From a checkpoint of a small transformer trained on Wikipedia.
Size: 24 layers, width 192, 3 heads of 64, MLP 960 squared ReLU, vocabulary 4096, 18.3M parameters.
Architecture: RMSNorm before each block, no biases in attention or MLP, normalized queries and keys, local attention windows, exclusive self-attention, an embedding shortcut, capped logits.
Each number is 500 + 25 x the weight over its row's rms, rounded and kept within 0 to 999. Layers, rows and columns count from 0. Numbers have three digits each. The size before them is the row's rms in percent of the matrix's.

# down: layer 17 MLP down (transposed), 960x192, rms 0.0547, rows 851-919, columns 96-191
# up: layer 17 MLP up, 960x192, rms 0.0828, rows 852-920, columns 96-191
down851 101:518521492519540517475523541469544516518494498492479448551519511505478516499491493491448472510519478511456493456472513510539494478528465525491506480451510540484504523494469495525484445435473472531491545494493486489491496493502536512505522497469500498491473476438522525466491526489513548477
up852 105:482478537488477499517497468503530546538478493496520535480525487478552482481469511511543553479508530523489493497541496516480453527485491499492537520504545510483487475489498516482510477490494558498514496519522515481510512488508501480513508537550491478531469511492513463471520481517500508497
down852 111:476493481500475495491534447514524496536532464506481523519524507526520510444493560508447496489532513463511483507514499473514487495512513487499510474543506492473497479501495475481543528526540492487521497460562476514513557474518470511528506529492493507483472471470503504469498503460532548508
up853 111:510487475495503512500473467506512520469452468468458484489506494530498498467455543478507484478504494554538500503481519450516537511531496501489519564515551464531472454494473488528521518508542476524485490495514528495530521520490484449479453500485481521475512494518501465488494487490520502490
down853 120:537484484463521531524486547491449511469539471490520465527524466473498488454520478450515516547522467502461510520496482485510482440479473507488494480501530498500506504529522544481510495450497541493486544489507504505496510490472472491498528481475481525473510485478528502496520480491512524539
up854 102:477501491512510553510536467456479480488515492521483531492499519497469507520472532481541531529517512516473493469517522467526527448488517470485519529510540469479534526516524508538518533444506538513488495525483487480520475508502538504540504499504522497507482500534525454513489476489456533511
down854 104:488545506479474461471498497484522502533449467511484487540464523541506510537483487538480485470511498466455548549515488491456482518480459454454508482467480507517483563540499517481505508503523526514452481473516496490536491510481463498512487458500550467501522476459498472487515502457482531484
up855 100:499504565508495485491490453451503500514485472474487544502522483516481533530525507479495504496514488515506502464491472545484476488482539489479516537539487474490496484443527466548491490480556511490481516513481519517497480541476517486539494522494508574479477509477483489506522570502500500492
down855 106:488499481537529520498516502527509521494478503496496512475528509525469499482527471516517468546499531492506497526538476508507490490495502470461509498484545494503545478458522552461516506487512495488498469498516519499520515509495533541489504490517522522528471509492514498510508500485512458483
up856 103:524515496470526563452522475522525515520506523511500468537519519495517481472439532517516500499510525527487469462551471497456500485516502498509551526489501511532561486471508477480542530491529481500528522502487533435508516486536495472533468467492510478468491510473517505461528475488504481512
down856 104:483513546511475504507474473433492508500475542506518502513497504501531547499499488490492550490557491518518506504521483479537498480521539531487513483558485522466527505476530496518522515457456546489512546494521494549487498548499461507512492493505543530507511528471508491492512514514487504499
up857 108:553503528443545507475483540472491510539523500500503476478497471483494467476472536510457537502532498519518483504549507524488489476510503519510469494519498526522491481475492471495513505492501505480516474548475495493499506460500479472557481500541506533474531531487522492535510462537466568502
down857 112:493485516559518448495511494496432470476538522504527519464442478491520528474512503513468486440549537489507516509522472496510524479516524521476460494480494480522517481480510486561485463475521470484529485507516525505521488480506511519460520524477503501493513519498501484531531530475466513483
up858 101:532503478477486502452536499456531525475482526494516522498528527494497480513484513483514507459542506509540511526530515463494498458509475555494530490546453507503461544527480499464541500521536485467529482537481546549503547537481533463490473484510490533474512529476477465550491533509500491511
down858 103:503481487550489502487511525496505504483503506525500507503513497505527514539523536501497521546478542499504525472506499507543546511466514496522512483469449507464482495548491498496524468498535460534488491448471513515516482521498501494491465454508437446508505479512502531520496478478478471459
up859 101:497468503526504540536481471484517532502480518472445478539477484530532481485564496524500462508534499531485455467559522508495545519527480516500469540519517521451486495501511485516505475499481493522500529478515497532487503539499519509487488497482530553481527443516499467496511520494521538497
down859 104:508542537521498483461502503508486536515527501525514524464514556505477500473554471502501497507483530499489486507493499557455445451534511531515475488477507522518507502529470501519504520504527456476483483500544487573498557491459495476485522510491494481480525490502458456498531517495514505519
up860 096:496490512458539488523492495502507489501518515471488530508522497504513486485510489488503495530525496529475514484523513475434517536488489447500464469543518508488483476481554498519500508471484511549495516523502499496516520538488502439473519506490498478519503526495526525446511476541523472523
down860 092:505499507489524513500516515526497487532551504485482492518497467497470438521551527476518495492560499506507538503508473482448499563479518504531503525502505524528464486538498444516494510459543495505514541527490490539454490468491492531534496530454480519508485494480476505479487524501514488467
up861 096:461525504477495504468471473504530520472448468468497499437537483500462511548511489470512486503542522547496509517507504521452474506531528523524498519505523527468496520462514495527506516485531496472534486481473538523530476526471486503499450533521485521490495475490468456521494525473479489481
down861 101:488458479520458537559508506518500500534499482504495465535505447460510510509504489530502539487508473485506506483532485496531523492496465502502482527468460434466469523524498477482499481527565537520497499490480501491484483497497515512486500515523437492482533527511500465527527493497540502485
up862 093:499511475501502488472506525499523512513476526467509528533548506478464474455532500491529482484491470495479492494509478534530511470487517568488554510523522510476471475471497472492528559499496520493488564536510533475498501562483536480487474510495508471489491504485454474490454514524503513499
down862 096:488493480487468488516482435495520487480500519522488495473517483522510500468513482481528562519470521521515495466501526475484491466497504500505506474478519465501486532533509543559491492482506524503520551477520484468481511439483472506498461493498520495485458475494501495546517496531530544524
up863 104:478523468504518498467478461535478504534511535542510543518507500506505488481535533538523513522507493496499518482558481463498492519523518473482488532520498518461547548524500491547472538535556506509518499516532508532540507533504477502469495502510524519439519475526509456481460515527507526495
down863 102:502504505544457485442495507507479493505530502489483535503489508507486498479537491473443479499510469500494519512473478507535445510480475490490485525515488515484539503518496503525490486459489524465503564515524482489557519519518529459534509532498479501495521504507534540482459510554492492503
up864 107:490501558490480487491474466490488474492494512501500491462489448503475466483534438453532479527502544504481544503574497518469484507530530510463504488510530501546499513503508497502490462514507508537487529487508541475521475544550502487504511541492499552477497456478509512476513529506486525506
down864 110:478467517506502474470486512506527529486446491513480447547467457491520526504458511501529510503492515534494533531459484536509497529504485525511478513513499510478445470506472532478485479497500515520529493536472508489524458462506511535462530500503486535480464502512510465495532463502514507466
up865 103:505480460510494515458527469463481476486518477509475528491509510499480478456512488516505505486548498518530474497527489463496531464470499515539505499490479514509519491492501477528532497524533498465532529511514478501514506551493517525512510496521511512489482512565517497481544523480492462518
down865 109:467494516507469443497540519461523474471460523490532495496489530503492459517515474477438495506466520481490488505516530517486492495484531473509526514504481503519464517478503501496456509515491502495479547517533460494509521478448479537494523522520478485510505541485467459539528525491489550491
up866 103:535459452505510508496471504465487507523453512466489546456512480516495467496521457495503506507501500489458502499512490494535504510481502513475507489476474487507524451520519515530509533483521525539529512502507468491477495503472478493484498476563497506515534461527496482499477516528469462524
down866 108:502473475511487528479444487472492482499488511433516479522511489518491488496547520507499467510460506459532515459482504532491500497517553492518470492484507483486490472466501456470523472510509507508488457480486488502541479493528496452474506499515499451503523512498520557507518540543475450568
up867 104:524559509495472533492463493491506535520473485483508488525480482505480480528498517463500472476542461553463518485470492492478533464503509533503528485490503493567524501493505498513457493510524530474511522515508496491527505516495545471453497532561452502515505475490505492527479487484485486512
down867 106:517489484492522498526457515469469514523491514508471472490520509511477483497535516485473515502485500480570477465477503469553572514495507489531522528510437477496510502467524495516536520503476447476490495494491495502493511507448449500518504468515501485496479523545453468505489538491482476508
up868 104:533533494488498455542500483490467504513497525542473528443539492511494479461497484483526497514497476523484522508481447477526475516508462462478465508540470473487537487482518521510502449473532529525505507504538485510488480493550526513463495515482451516487497529490473501480536536523474503462
down868 102:458482510464466474501544524538468486503523534454489517518510497514502487544478422475480543480484513499535499498541470518519497529507435515504533511551450545494517535521511460448511530477528491523492511473502527492482472490539525466494475529479476553503495518522473529532487499491499487512
up869 101:552534472519503527531474455495521466564503542487491488525504516511493508478510471486540528493510480529495536489492503523489493526508515539491524506495500514537505487494480511481511515444478479539487515544480521512509559500533543518470528495537524499496486520541466475485500445462453482513
down869 094:479513529450482504515481476487483528537536529514513502514467541463548524524526477484513544491479492526488518488478518548484494504508494541490513517494489506488492506502493538496456452482468501499496520531492502531513477499507534525472508471522525484506456518505476458529482476512496497504
up870 098:549537515492517496518501515496521533499509502470479485453523508540510490507478528475514485531538484495509505520484497484509487477525507499497485513511502519524532497465523472482465518452531526514505493529495483536500467562521495522511530491536485535472557501471487485527489457468487499525
down870 101:517533500497536466509487515489501511505500502467502497488471441537508528498527508519473487427509523557534467515516499519493474489530504490499523491493493449530519510516490475531510513517507500460491500524519547479488458511548512497522494543514506463492532487485511497492539520542475487507
up871 099:483482502439535481519542521486474517517498509489528525445496534495453519496496493488513491528517489491508479467525501492480504493488525523474502508491535464478529530480496493510500508507521537499494537535488510504509493534481496508503506517512522533500485491503487498509508557445527503521
down871 101:527492440509462531486501496501483532518534486555509455532502471473491508501526507492462494497511477492480524514486499501450509506489512500513508498546542529474504496515501529510490504509505532525483495482510540491539496482502460520467529542507479483481533448512495489497506480524525485486
up872 095:519518514460507488496464486485558535544505522485482533516516512544526518476504505465534463535488528494519486467486522521477550524477512500476517525526489512549550474511474553516510496504478532546488550497536469505473496482504460489474500546479519517492473523484483479494487492502481498480
down872 091:512497501491497471508484480519491494487499433532505531524473536508506511481467466453484508520538501525494524498505529472533532506497488511457537529462501504504508511481512548476495513512491482477502504553534502485552522501507537470530442504518445515508539453508483492477491517483492499524
up873 102:525499485520525508511551533506501542558525486482504480507523486533503548499496493530495544488518502541483510481496494476535513534492516503504473535469509478508517450508520516511521519464536465533532497516498458490497530523547495511545487481466507490472526514466506497477510538510494489464
down873 098:497488523518531502529525489503528471519479505516488519494453517530526505481493510502444528504554456486483478506483577513488522540523506483455525518485440503488489503469482537495514483543543504437512487523490557528504512528546528454464476459491514481470521524483517510509496564481487514528
up874 099:487498467514501479463480465456494498500478485539512499541503497555495534518545535469473527467498488483489483534529498521456526469463473518504456550502459488527492529482506499492512477491512518452516508508506533526480487520504499468501521525517505555464527471505492542498492523486481516506
down874 104:504480480492518478461439470485484504502489482439539506476489534503457477457485476500460460485513502514490485492505528476539503503528527548497503466467475538447482500488495514477497490515489497459461526526488492504507497521461504483507495467492469492511511521511522497509511522424463529466
up875 098:493493556529534520523485483484528539540489524489477539516488512523527517487502483462529515496488517548521518523517457512516500531518537502498548520525535517493465515487535533510447525488494496514486489537461541522495532485545514524462498539522482509496482494459478525508508539520518515513
down875 091:522474467513491482459462496500546544550504554489488486499469505489508506537511501441512507497485459511494542492506520512431507485467479534499514485499503515519506493504500530493478520474510480501506478476438539513524503501501502517456481470526506471475524496502481494498504496473496516443
up876 097:538519500502544520472512518507480484495476529505511497511465496496517458487514522427528495494536515517529489512470444510488482517515492495474507549467545484550547497512513535514483485455502496495524544520505438523507529485479482495461508470508477512486481539497452509479461466518483538529
down876 099:530489497518485504508476525435530508466475488524486556551509491535523519482447508531500538506535530475518489520491474494518515522499522535500493552496472479483481459465525503455525503453476496531466517484528450500488479500489502500533511489497469516489525532470516499504508504450506466504
up877 094:513483463483500483507478484490491485508479515529470497509516510507448490452518533477534503480486499467546527501502459486487537551531500509476497513480505470554493510521507487490497530486496529520512505507462538481529473473514526499480509477516535543530457517472489503506525500483521504491
down877 093:514502508533467494507517456467501499521492498502463489488521499523437526474508569454513522514488464499457488530497505526524489498536475489452486468480504499499516510503493506498497468483538536529533555544454508487495520498501499435547503528489502518459532521467479472487518517571511491503
up878 099:505513511500508454487475489501523511558438557552518502490514489505514501477492491527496491554526502519514541540516491523466462514462516489524558504512479490475529476506538547496489489496533496533534517469555487499523498519489501526482490517523485499461508470531478520532487492488521487522
down878 113:525488524509559507517469517496518487506470497480499500489519505478486488499512478530455521523526488492521501515491497563492474554488475474524529533498458469492517466515522507466480494476541469509468493493485499501494456504494517518446489506506524492486475500474497530544492491469511560520
up879 097:506511493512498495510527520466490519478438542484536501464519479477526464511530467517469464503526456540538460484538470486493544532487530491478482489543464515519511496511466482506508506517527517533502519505498487529548535501481530509497497460518481513513490480486454458540480432487533512496
down879 093:479497506536499532497504495551515495520457461545518494489515491478482510496534528453505526514438531547530502509515483506523487543508514471509493486505544507485491481473519558522475524466461527467526493524513478522491474493468515502522550511504502498487488493494571524536549475482513521462
up880 107:529527472524490493468524491479536536489484504510518501530564497519483491484505492494531525535532472504504551498501484507497483463462513517478505554478515512515515486450529530513480484464501500455516537474492504548507549540489499466502472543485552513493518509461532474502479492487507469465
down880 102:484569511485481492456500476502468483477450500473513500489551510516509469492500537496494498507514516527507543542474462512458477471469524511496499528514554479535511527504499485473439486510500492527522549500468504528471489539512492503479474500479536508486524508479532454497494473503516517509
up881 106:509504496498517515534512499511536454516493519472450508486582506521487493469498554478477501522504474512492529515517504541486556502498501524505501548483485492489512476489496517489502520479524494513525521525511461559504544484489552496540485474539515534495505528463528508511482499546514510489
down881 110:487478504467483470517521467526494501492498520491496504507527506522496491509504524498455474524503505493468542529530538503513548491492433537459511478453482502429501466481503520483531521502528508483486485513515498474522527541495467487498528523534456520510494497491451513553507506499496467564
up882 104:566517462509527548507539525508450481509485453520527547529535498525509501495471492520495523473513514491543561509557460500533466451474517488481467530493513491483536486497524501487506497516484481465482531522469448488503537523492511506529533536517509468507507470528485472488494464497509503481
down882 106:500510488551538473518519499485513472514506563527498481480494507521441529493518502443491516541499492523466508498515512492459514498487485492508527499504468475482539494548505490532515476551525472541488551491488490477479480520460496476502481493472518470456517499493479491521561498497504505532
up883 101:538459497512520538523501461490498510530501486448452487464463521481463481472477510519552476491513512515467520501523508451512488476482509510551538487476476519504513502511482493523524468516506548490482516509533513501506475504553524495477514468568467522522488492488518478497474512455474534483
down883 101:449487490517527498548490487503481509516464520531460507517535507521453547479514428490536518520439489536485558467484551491503471488520544512569504445478517501508461495513466494521488509486510464535503506517499494468493519511532508475474550474495505547492499513473534470442508539488538513490
up884 103:501493477483495501448463515519535515512511514518474491511499501482509534515487467503488532489487495493518529514499485502491480482488544503485497514508538525537470458492495554473524517469514481501495515497520469562505498526544499486497507506468522525518543491485483511473469507480477503518
down884 106:486472459489481502460521511490481526429480490507489517515460505497532526505487473519550535496474472489522520535529516525537525505493513502499501482494462532484515508486503481505496508447501535506492506443509514505545445486559503550474493536469518500553464509496506516524519493490493504526
up885 098:533490528514477498461558480477507475529469544508477458519506502481506558495503509510469516529485516462491491537503475467473537524467499530458486510498476489520518516497490484502496490494489510509469467505534506526517508538520530511473487511497467532519538474507505447527517492520533491506
down885 102:467519535461506524507502475476518468507491462492486464532528491498534528489490494505522525501532472493519468467504533473482477557495499477495502475505475505486503500504519484509487478490520519512494463505500520504502549472524505508512492470512530504506436514524470514462483524434490508527
up886 095:505543521458518502476486473535490531474459527532470482488513530521461517496501482501492538512492473530532494499530502517529496509507547513523492536483499471484509522477490505482465496543490524528516549537509497502528508552491559457545477504485500526491468467550518499467537513554465505504
down886 094:518482556503465481487482502470537515488509452549528477528479496494489450496479482509460494562527490464551493464470483488523520513499492487476494517490462530522534492465499509492540520513501513497485492497473495511508460462485524515516523471501479490475526529513541485545532501508478485485
up887 090:518497526467491524479540480434507519505521523501487516474486527565510497517468526510523482529510462515531560536546493497535486476512540524529529483445509535499481511503551503515547522499484501509488489472461466479530511537519519468481498521493524487502488513541453488473491519477503507510
down887 086:532513514519500496518429501462506475513535500457494526554524531506529490488515494485506523446486462452520482529541489525522492506519524495509511491505496539504511441526542486490516502483496500506514469446516502524508508517541518437508500517469483508484505479540489474494506564515481495491
up888 097:496524504460504557475517516497487503493503537493494566521498492480532508485508504499503471506494522491492537566510530484443479484485482482482475496506535482526507534471468533521503562520518505477541463493529506533487527528495480455503506546503539492515529506528473482494534481492511489486
down888 099:498482501505500506531530461471443527481471509506519439545490527524477544460470511500493470504504516505460552486456496500486491481493491496494494506508485476476560527513492509519506485453531470521497494530552532499517454522562529507512504497466511499499502530565519536512494524525533461527
up889 108:485545476496498480481514494480504496551516483444486487466497478482522527527488513517494551493499484527469525478558485505487489517483483525490523484560493514512486534457528501525508481494495492514528510517535472532507491511485489441491512496506482524480532444525463469502512463523475527466
down889 098:486508482480507497522515484486464504515511476551494540516493512478491518512463505517490505477492485493515453496515515488516484505532419450489498503504506479533513467478540514530506504470468512568470549473540481505528486487509453472499519531523466501420527469525492518517499457532454475488
up890 100:490519483464528495530448494512541491468510492503510516496534471523506492516526501495502504531506525519473537510526459505446524495532491505468530500529515492492519459486541529541532503495530501487519492477557493496481533520485519449496519468518545504489512514486476510492505554514528503492
down890 103:523456476483478492459500480517486508537487584516536487516483487487523513501500544466506492518511483557495506499508461530462505512453555514514503526499499538512535561487459517486476513513542500510484495488467505519546487482512510485495474502545502509492470527513474501517483471532494538526
up891 109:513526486510489525499515520475479474492468462455513491485501525563548489504495498519495535487508557482504526520537491501489538464525529538496443516465475511500507506513567499516486519453541485541481497501505490490512471482522513514522470552476478532450488519511496528532502462503499504508
down891 112:494482478473518501515531481507500517461487496483461513521506489532514495451553501523496517481482469545490536504534518486504556436495519474543481473497431493502493514450506443478487507475512481510484519551481518491508486475463501500518474510525550483499462496479534541490512468453485478533
up892 099:486540527524495507519522511523495518492506522500518496496508509534484482484509467497461486529516536519464547573486502513519489498469524473485482504454525483489498487516485524559512541506514512480515493511536499468533493544538523520507438539541464471474497515516527469522505487506521529527
down892 101:503485483566522504514501475476467520483449482457496534477514468495467505507508494509480491446538519533465533515469456489516511490489485531508490506481479493475501532530476504535475517525549490551491529463509474503484477536524491478484515465502535461496498506516506490496501497485492515506
up893 105:474498517457527544502524522473532529458493508468490509527555510513510483468478536509527509500518494520549489451475487449517468526465509504515478464522475500493499474495543518523522472446483522516490490488484471476486520490561474507509510505482534473474483503472482443486476494493455507489
down893 108:501481545494483500508550480495482483462461554578531497511494512517504478444465491508515502559505536520527489484480487430533521502500529484481475479472496524496479451469512462520485480506513498546493478531491508514495503470507531486533460515470525478495554514484545479494479507537490499485
up894 099:539482458490527573485548528478539509510446480457523531509517506511544492480489463534488506528516466484505548487511530529473456489516476469476491510487526506503492481483520468505534471495511469522488492474523511543478488465525564457531491538495522491448523524466498477505550544505525513504
down894 098:510487530497512499477478474507503511506534509514510477467494546540484499541499526456486527507581506541517492476509484485526497487518519463497517527513475475524547561476471486468497512499539515485460548484502546545506462490491468488500489511509495512452512475511499483497543498527463439512
up895 100:508526500507487520515509485521485553514510504488504518476492492469492493517487493533503508541470471498493514517490537476495490455512526475454465516503493511537488500483519484538527516480465562471506530504520498512556467489503553528528491547488519482507552505493516436457508493537525524504
down895 100:504504486491486526503509510525507486460534476496468486525496497489490464519499524542517465477518467533518495461504472499512488538501467471509462492498509511492487459499487471471529493509517515477509535545498521509453511443540498517493551520487540489514507499522481518480467523471524520481
up896 108:472528486491546496483537486503538524474521539486528499524488440480519472500497500484515502488529550526493496482559531508498500523502462541504534507507521456494510520530496517493488521520527477505493473508464523461546518490505493473511498531532535516429481470485477504486521499501497524484
down896 112:474524505524497485524437531502520508504474544505508462523496501486509493562596507538487529514532502475504529498509524508527480524545471513497516501494502516476542564478502468531490505514487479494516493573499488476477528510499517449524495511514464472471514491487514494484509518510524521506
up897 107:494484490518490560512488483528472522534503454500500515524491537467499471499468513481538484538520487510497512516491524509465520492495505537486498541504492510533501484498534508511492480512539479540501491530470487469515547502526496496505506494560482508466462548519479494493509483507524481548
down897 108:493513492510443528500497515456490516465476546527563512501455462468489494503491535482486510482489511494535491496520491455526514477516512538556519459523524487487466467494480511509506477480472519499484500488466485497488515497492486472497478494517529518525504479453503490440526511505519536473
up898 100:482526479468483526513552510462493502490505490458530520505542488523472501471478505446511480495504504508469484490525501460524465507457462524496473488505535494479479481504535512515532482496522540506506480513545515487439452537492450483470517504509499537489517461554516485476535497517477512507
down898 100:489475445483480480482505486493473455489490488481495484514530537536497516512485512518470526538466467510550487511510497468490487520482513505478514485491469461469466450465488527474501444504501513508481514492495452528477494517527449462463426509506501506508531517544466514496531496552519460523
up899 096:515491518482557488433486513498507488528455547487508525453533512525462479468469477478535493506522498534507482521498504489509454480505506503527524524542542477539503481444508505495481526505509484482515473484494501480497536469510511442478515475497471532525481479496474488482549496526485501514
down899 087:518505518465492490535449494510540490546490489518495498501526502491527515539508521473529524526451528498507465453458520500495556465494493490513497499540483501543490481542476508494525535517426495514484481553522481538532485471463517477527510524503534519615462495534505503474502516513484494487
up900 097:550482500450517530495490483474530507475522499513499523458493490513484472513541469488468522536485524492475522483512465505529457494485494550512522505571465485486460487516512501484532499494473516499530508475453481531499472527495496475558489478490516545528483500515479483498522504512459478500
down900 089:541468486496508527536502502434527498514546504494471461534531499529478489523506491497508508522479476494528520465492451510474479534457512534519531550509523477521501490480499530495492495515436481487526494549443485476491491511489493496506454447504504506578505531466456529487542505508489511507
up901 106:544466470485495543473457545527479566475468513469514508542517467509530508507484532506527517497496479504543519531509532522513508508477490459487483505532511516476475514458526521468504513467521484476524506516475521522520493519533468474490488485525534502467487525473505498488469507525502474539
down901 107:520501501497502549524458474519474494494499502495542516517474497535502516469524489494516522523507560513513503540484513519504496522530477521560508438505495470505512495508532503531503511481465511550503508533476509492498481470462504462468471498500480471488523491472500504473461436491468497511
up902 104:508497529448490532469470478464518503521472490538488473514560517509549525482512535499532497497510483504481542516504478510461477475469505479529520487541521494498488493481522465514482480508509507503516541498480485479500489513514532465461446516518465538516523517458486540444519489508475488465
down902 112:484494514496491490523512528480486482486506514477476505507479551447508488492481500495467496473507536470494505489501551524522507480460490503486458511492487520502517466486479543490495484546480551495450480462487490492493500506490483523532480483454469436541510491486516484473467445494477483487
up903 101:512508547516498483488460452487483590530493524489477491498484473530494524503469514527566499506500538463499501551478526470520515487500500513467497521498494492513537481434488531550513507481506511520492468503478450480527508534488487516547520501446510492470496496486534492488505453496518530466
down903 103:506532520482506568475468471463457528521506489500440476555560560467480509482450524505505521527489500475487537513514460505498495440514514509482516508498522488475498503534469513508541548469511462524541528511520469520514513491508477474515522512463459512474482503491528504467477493538482484493
up904 099:549540534513482471511468538509493517506509544478516550471474518514498482499542472478544512501493456514520501491506472493533512528483553474502486529517539499485529487516536480483499509467508514539535477492515466480512513474538519463479529502496519480521475488468487545479502508524466519525
down904 091:513516505521526518515497467491511490465487507492448531503517500468502501564532528493518504466492527512498542490527513516490530514507490479492491486533506490476484484503529498531490526498426517481512491520493519519524515456522499504491526496519479482641486479526544504498513482484476475489
up905 101:501551502496484519479523446464494465510500510533479546514501542540463492472527488514479526514543435530538471501514524487516468518507474488431509502469506494523514508506506460467546512516531551473515492491458477499499458516483500534512499508507512467487485484524499489485518486523515516499
down905 101:496503511481521516479506474502489536486493517459489497498526474498493501479504536498557487496491481480493529467471471563509482502469497513533472521519535494468500513483495470537463540462502494477503543510527511482508458490457486537554562524488508510485480485474490522525492512571465454507
up906 089:531529485480464520455489534503484501475488527474480526530498486490551527514514456528529487519524450555490539500538493507500507468474521510546509497488533534481489519519517542522458495494480497492544508467514469551514495483500540491473466498515513503521508474511449487527513517508479511489
down906 082:504505491504546514500527521498507483528507504472495460473467480537536518517493472458482529511489467501486539497507517496500488545492482508483479473510540530497529454586537493507493543476464555536511520550526480518502462505500482531519464507532475504551454483523481475495470458504478521485
up907 108:488532505472474538480499503487525486529476504496474476526486536491533499484542484529516486506536504481521550501484491467525495500524517481519489503540514490510518493475517501512509539501526543467495533516472511532512514502548493492535518513551481578472485483497520511505533489494416465474
down907 111:517490510454513513503470506506510499499516512507486524487516459486532494526477504506477521519489539477534516508522507464504473546508517476549429488511494534552500494501477501461499502503527467482483497494528517450486518501498501512518494538511466511501477483534473480456515499494498510505
up908 111:534526468474490551514489520477522486488523530478519528492512503546549553517534451528494485517535524496496488545508469496514483488479496501507511510482460478516537484505499485506481487495522516502521493507481473490519496503482530506474535451495507497455515532506515516490469486516468531514
down908 114:451501486516485507518524525525506494483446521522535496484561476451532496549508512498486466465510486463484487498441489487508475478497474461492496524454461515467500477549533487507500492463480460527517490472491454528535488520513548488526459486524529514487523512476490488520547493512516550478
up909 101:509505518463463525501506482497481515521488519518437456465564490528504503479532476470475527509489525504481536552524507526472521477463492477499475516542494453545522514506490510525562523498484526480476518494485477487468540558492478435505514491538502520528517484526487457470499506519490480467
down909 097:483561512509504479512464525501490525512498506522450484517550494520487553495527485453487518445523470518537499519512502487510542508500530472502505543521540517498500508447517491485461535495529512491484487511529496559528536531510514481464489499487507512512477519507473466528498509451523472496
up910 096:493481551506479496514521485516529534503522499524498501530492499504539491456508467488480520510469545501511483539516495560492454524532495450489529516499508533502509491510521531504450512505485531486508513508544548506497502524533507483503457557475511522464491475506474458460488497517483524483
down910 102:460460448533481511509511473540485482456509462514505540520449470519493482492509545482506496497535501503489514481472500515468485499500464462512478474476500516512532510485456501507464489578518495502457509483523486542501505471459475477531500479481470473468481505508488486516482490471514516496
up911 097:490483493499471519493458526476517513534465511470484523470507519485549545483467461477482509511489476520519530563463506467510502456515497486469480513509516505496504504518549500499501533460504503453519493504477510534475524519515493488483490541529480479477482458492502525452489535494486514489
down911 094:544482520513513473514537551480502484481483467478537494470515523510480504527449518465509480462550521489513461493503480498484448503515509488526494505491495481516489525481521490497521547492506499502517493499496498538504527481518525518527496515518498514465495461518462532464500530515490468551
up912 104:470493439466557554516522506531474484514502517509499507515487486500485515511498524478520515497519534537531483486462501492467470532481563533442494523487478482489544462517493496509500478501532527536542508508516474527513483531496472475529488498511561496501484514550502502497499485518499502490
down912 100:507476500495518491451506541517477485486489507501520503483544503483482475490537510510506497484513486527520451497504465506449497472482485493492499488506517491471466487545526491476467449528474483496506517472531500489521485511482538483496470457538498511506483548530515470500502509519492483486
up913 100:506520517469507502498530444468519479523477520494455515481522497520505499490513517513482534510516522485509482482472482458493508520520546482502527508480469519502535490460476446473525513510489512537513536513484520456509527514479505503510538552505484508480531529552518458498517511489507492533
down913 105:510506450500520512522472519511517476489503519479463494509527502504470537467559501469492485466513456456500500473502481488514521512461510514550572519492517448514533520520452468514533516496515477497505466514478502490507538449529545539491519518450511525489482455484497489480507503525501476460
up914 097:497534513520494526513531499500466491537537539531479525472494504479471530473501489507530482489513477462506530450492516505530485520511515549458507465513515494534498497526526502530477502459545486506508496499511481508480529479511492509497461507489524445477477513492509520512481519518508480516
down914 094:505521499499488485501493505494445542503501521511501496537521443529487496512498504497516507517450483494497512467447504506466524475489502556519531498518521463510513493537489495500461484475522474525498459505539468519461485535519507487505501506458449441497494456505502497501471458465544509519
up915 099:503507489493489466450497484502461478509511530508453523492484507496473469483450478500507538479535512490506465493538478464476526498504496473496476500488544493576526508477508487534495485506538489517481471567506491539474479510503496503494544481489501489501476471485469450475500501535495487505
down915 102:539506555510517504475526487518504494497466528461478482522521525529518474472501510453540508489517457520506488468514532553527481508503529525512507512513523533499530493474553515494539521517525477529496509499477505463500501495514454529462458507519497484476497505533482468526488489469484531491
up916 102:487503498457504542501455475519513541520529487513480500535516467512512501521499515518515508530501539494491535486535515512507473518522497523546508479485543510503538518503534539527473493447526499476537500550523514530513480504536542515503453513541481498472508512518463447510483496490466528483
down916 110:444539511512500503512472495523516496467483480539514520504491440490500540518518509506467474500484465499522483474545501524529523499463510474566501491497539470504496506508463503445499497504523512470522497461473495506502533471464484470518522477510460529476513523508534494503480472527509505489
up917 093:553501510515508508522521537513519493558435509492515495499500509509494549542511501468516521551448509523483518554512489498495481517496521471471477485468555479515521543498517484530521518462463516490475515485554493484529520541534505523516482554491524489532478474547485445486493537491464468470
down917 081:530519509499527508517507504447526505513503522500505521520512495518525539457468475527511509520524525489502538520490516490498491508474515494504518512503507499508496463487541546505519521497342530487481498519506503506482543525489517538503498542515517453624492497503496505477506501470479485486
up918 105:492475462503507558445500480511499504504481478495518542514520488481559470473508472559512508514492510499502528457510500501504485457551526512528498494527521473504512537421534469494467538490470512483497519537490498480536513513493513461548501518494511516490516473502501518478540496522506517521
down918 105:505450532506503527507510473509494440483480513505493518485509565479485479495522483500523493479499513472516501443494525499497537539533463515471530471455476493506498522480483499512532529456487485475507493519510463537496487539497480506490494451524523480512469495504480512477485447508487524517
up919 098:498496505479500461524547493505527520507480507476504529524530493521547508498536523512565497490485517552472511538482504485487547529488514461508526496494494469486487534556484522465507510492519468523530503514522494564506515510466516481465523525499474534482494515474488488490466513560471477491
down919 097:526499484514531481568531529510502481495478498503490493524505532518484516522491483438481490507478490496505478485547530468501466494491493452484453507484457556514510484553480466490491493507513504506490507501502507529497527509551477493521500448493525521476511520518521497477527513488561479500
up920 099:526577495501515474535482506482531518505511477523544527546505491542461479540478479504479511505520484522513516487521488521468523500482495494517474540544493468487481478485480527476531495482493488503513496507472513500495524510539531499475494509479485518510498482535493532476503535500520508527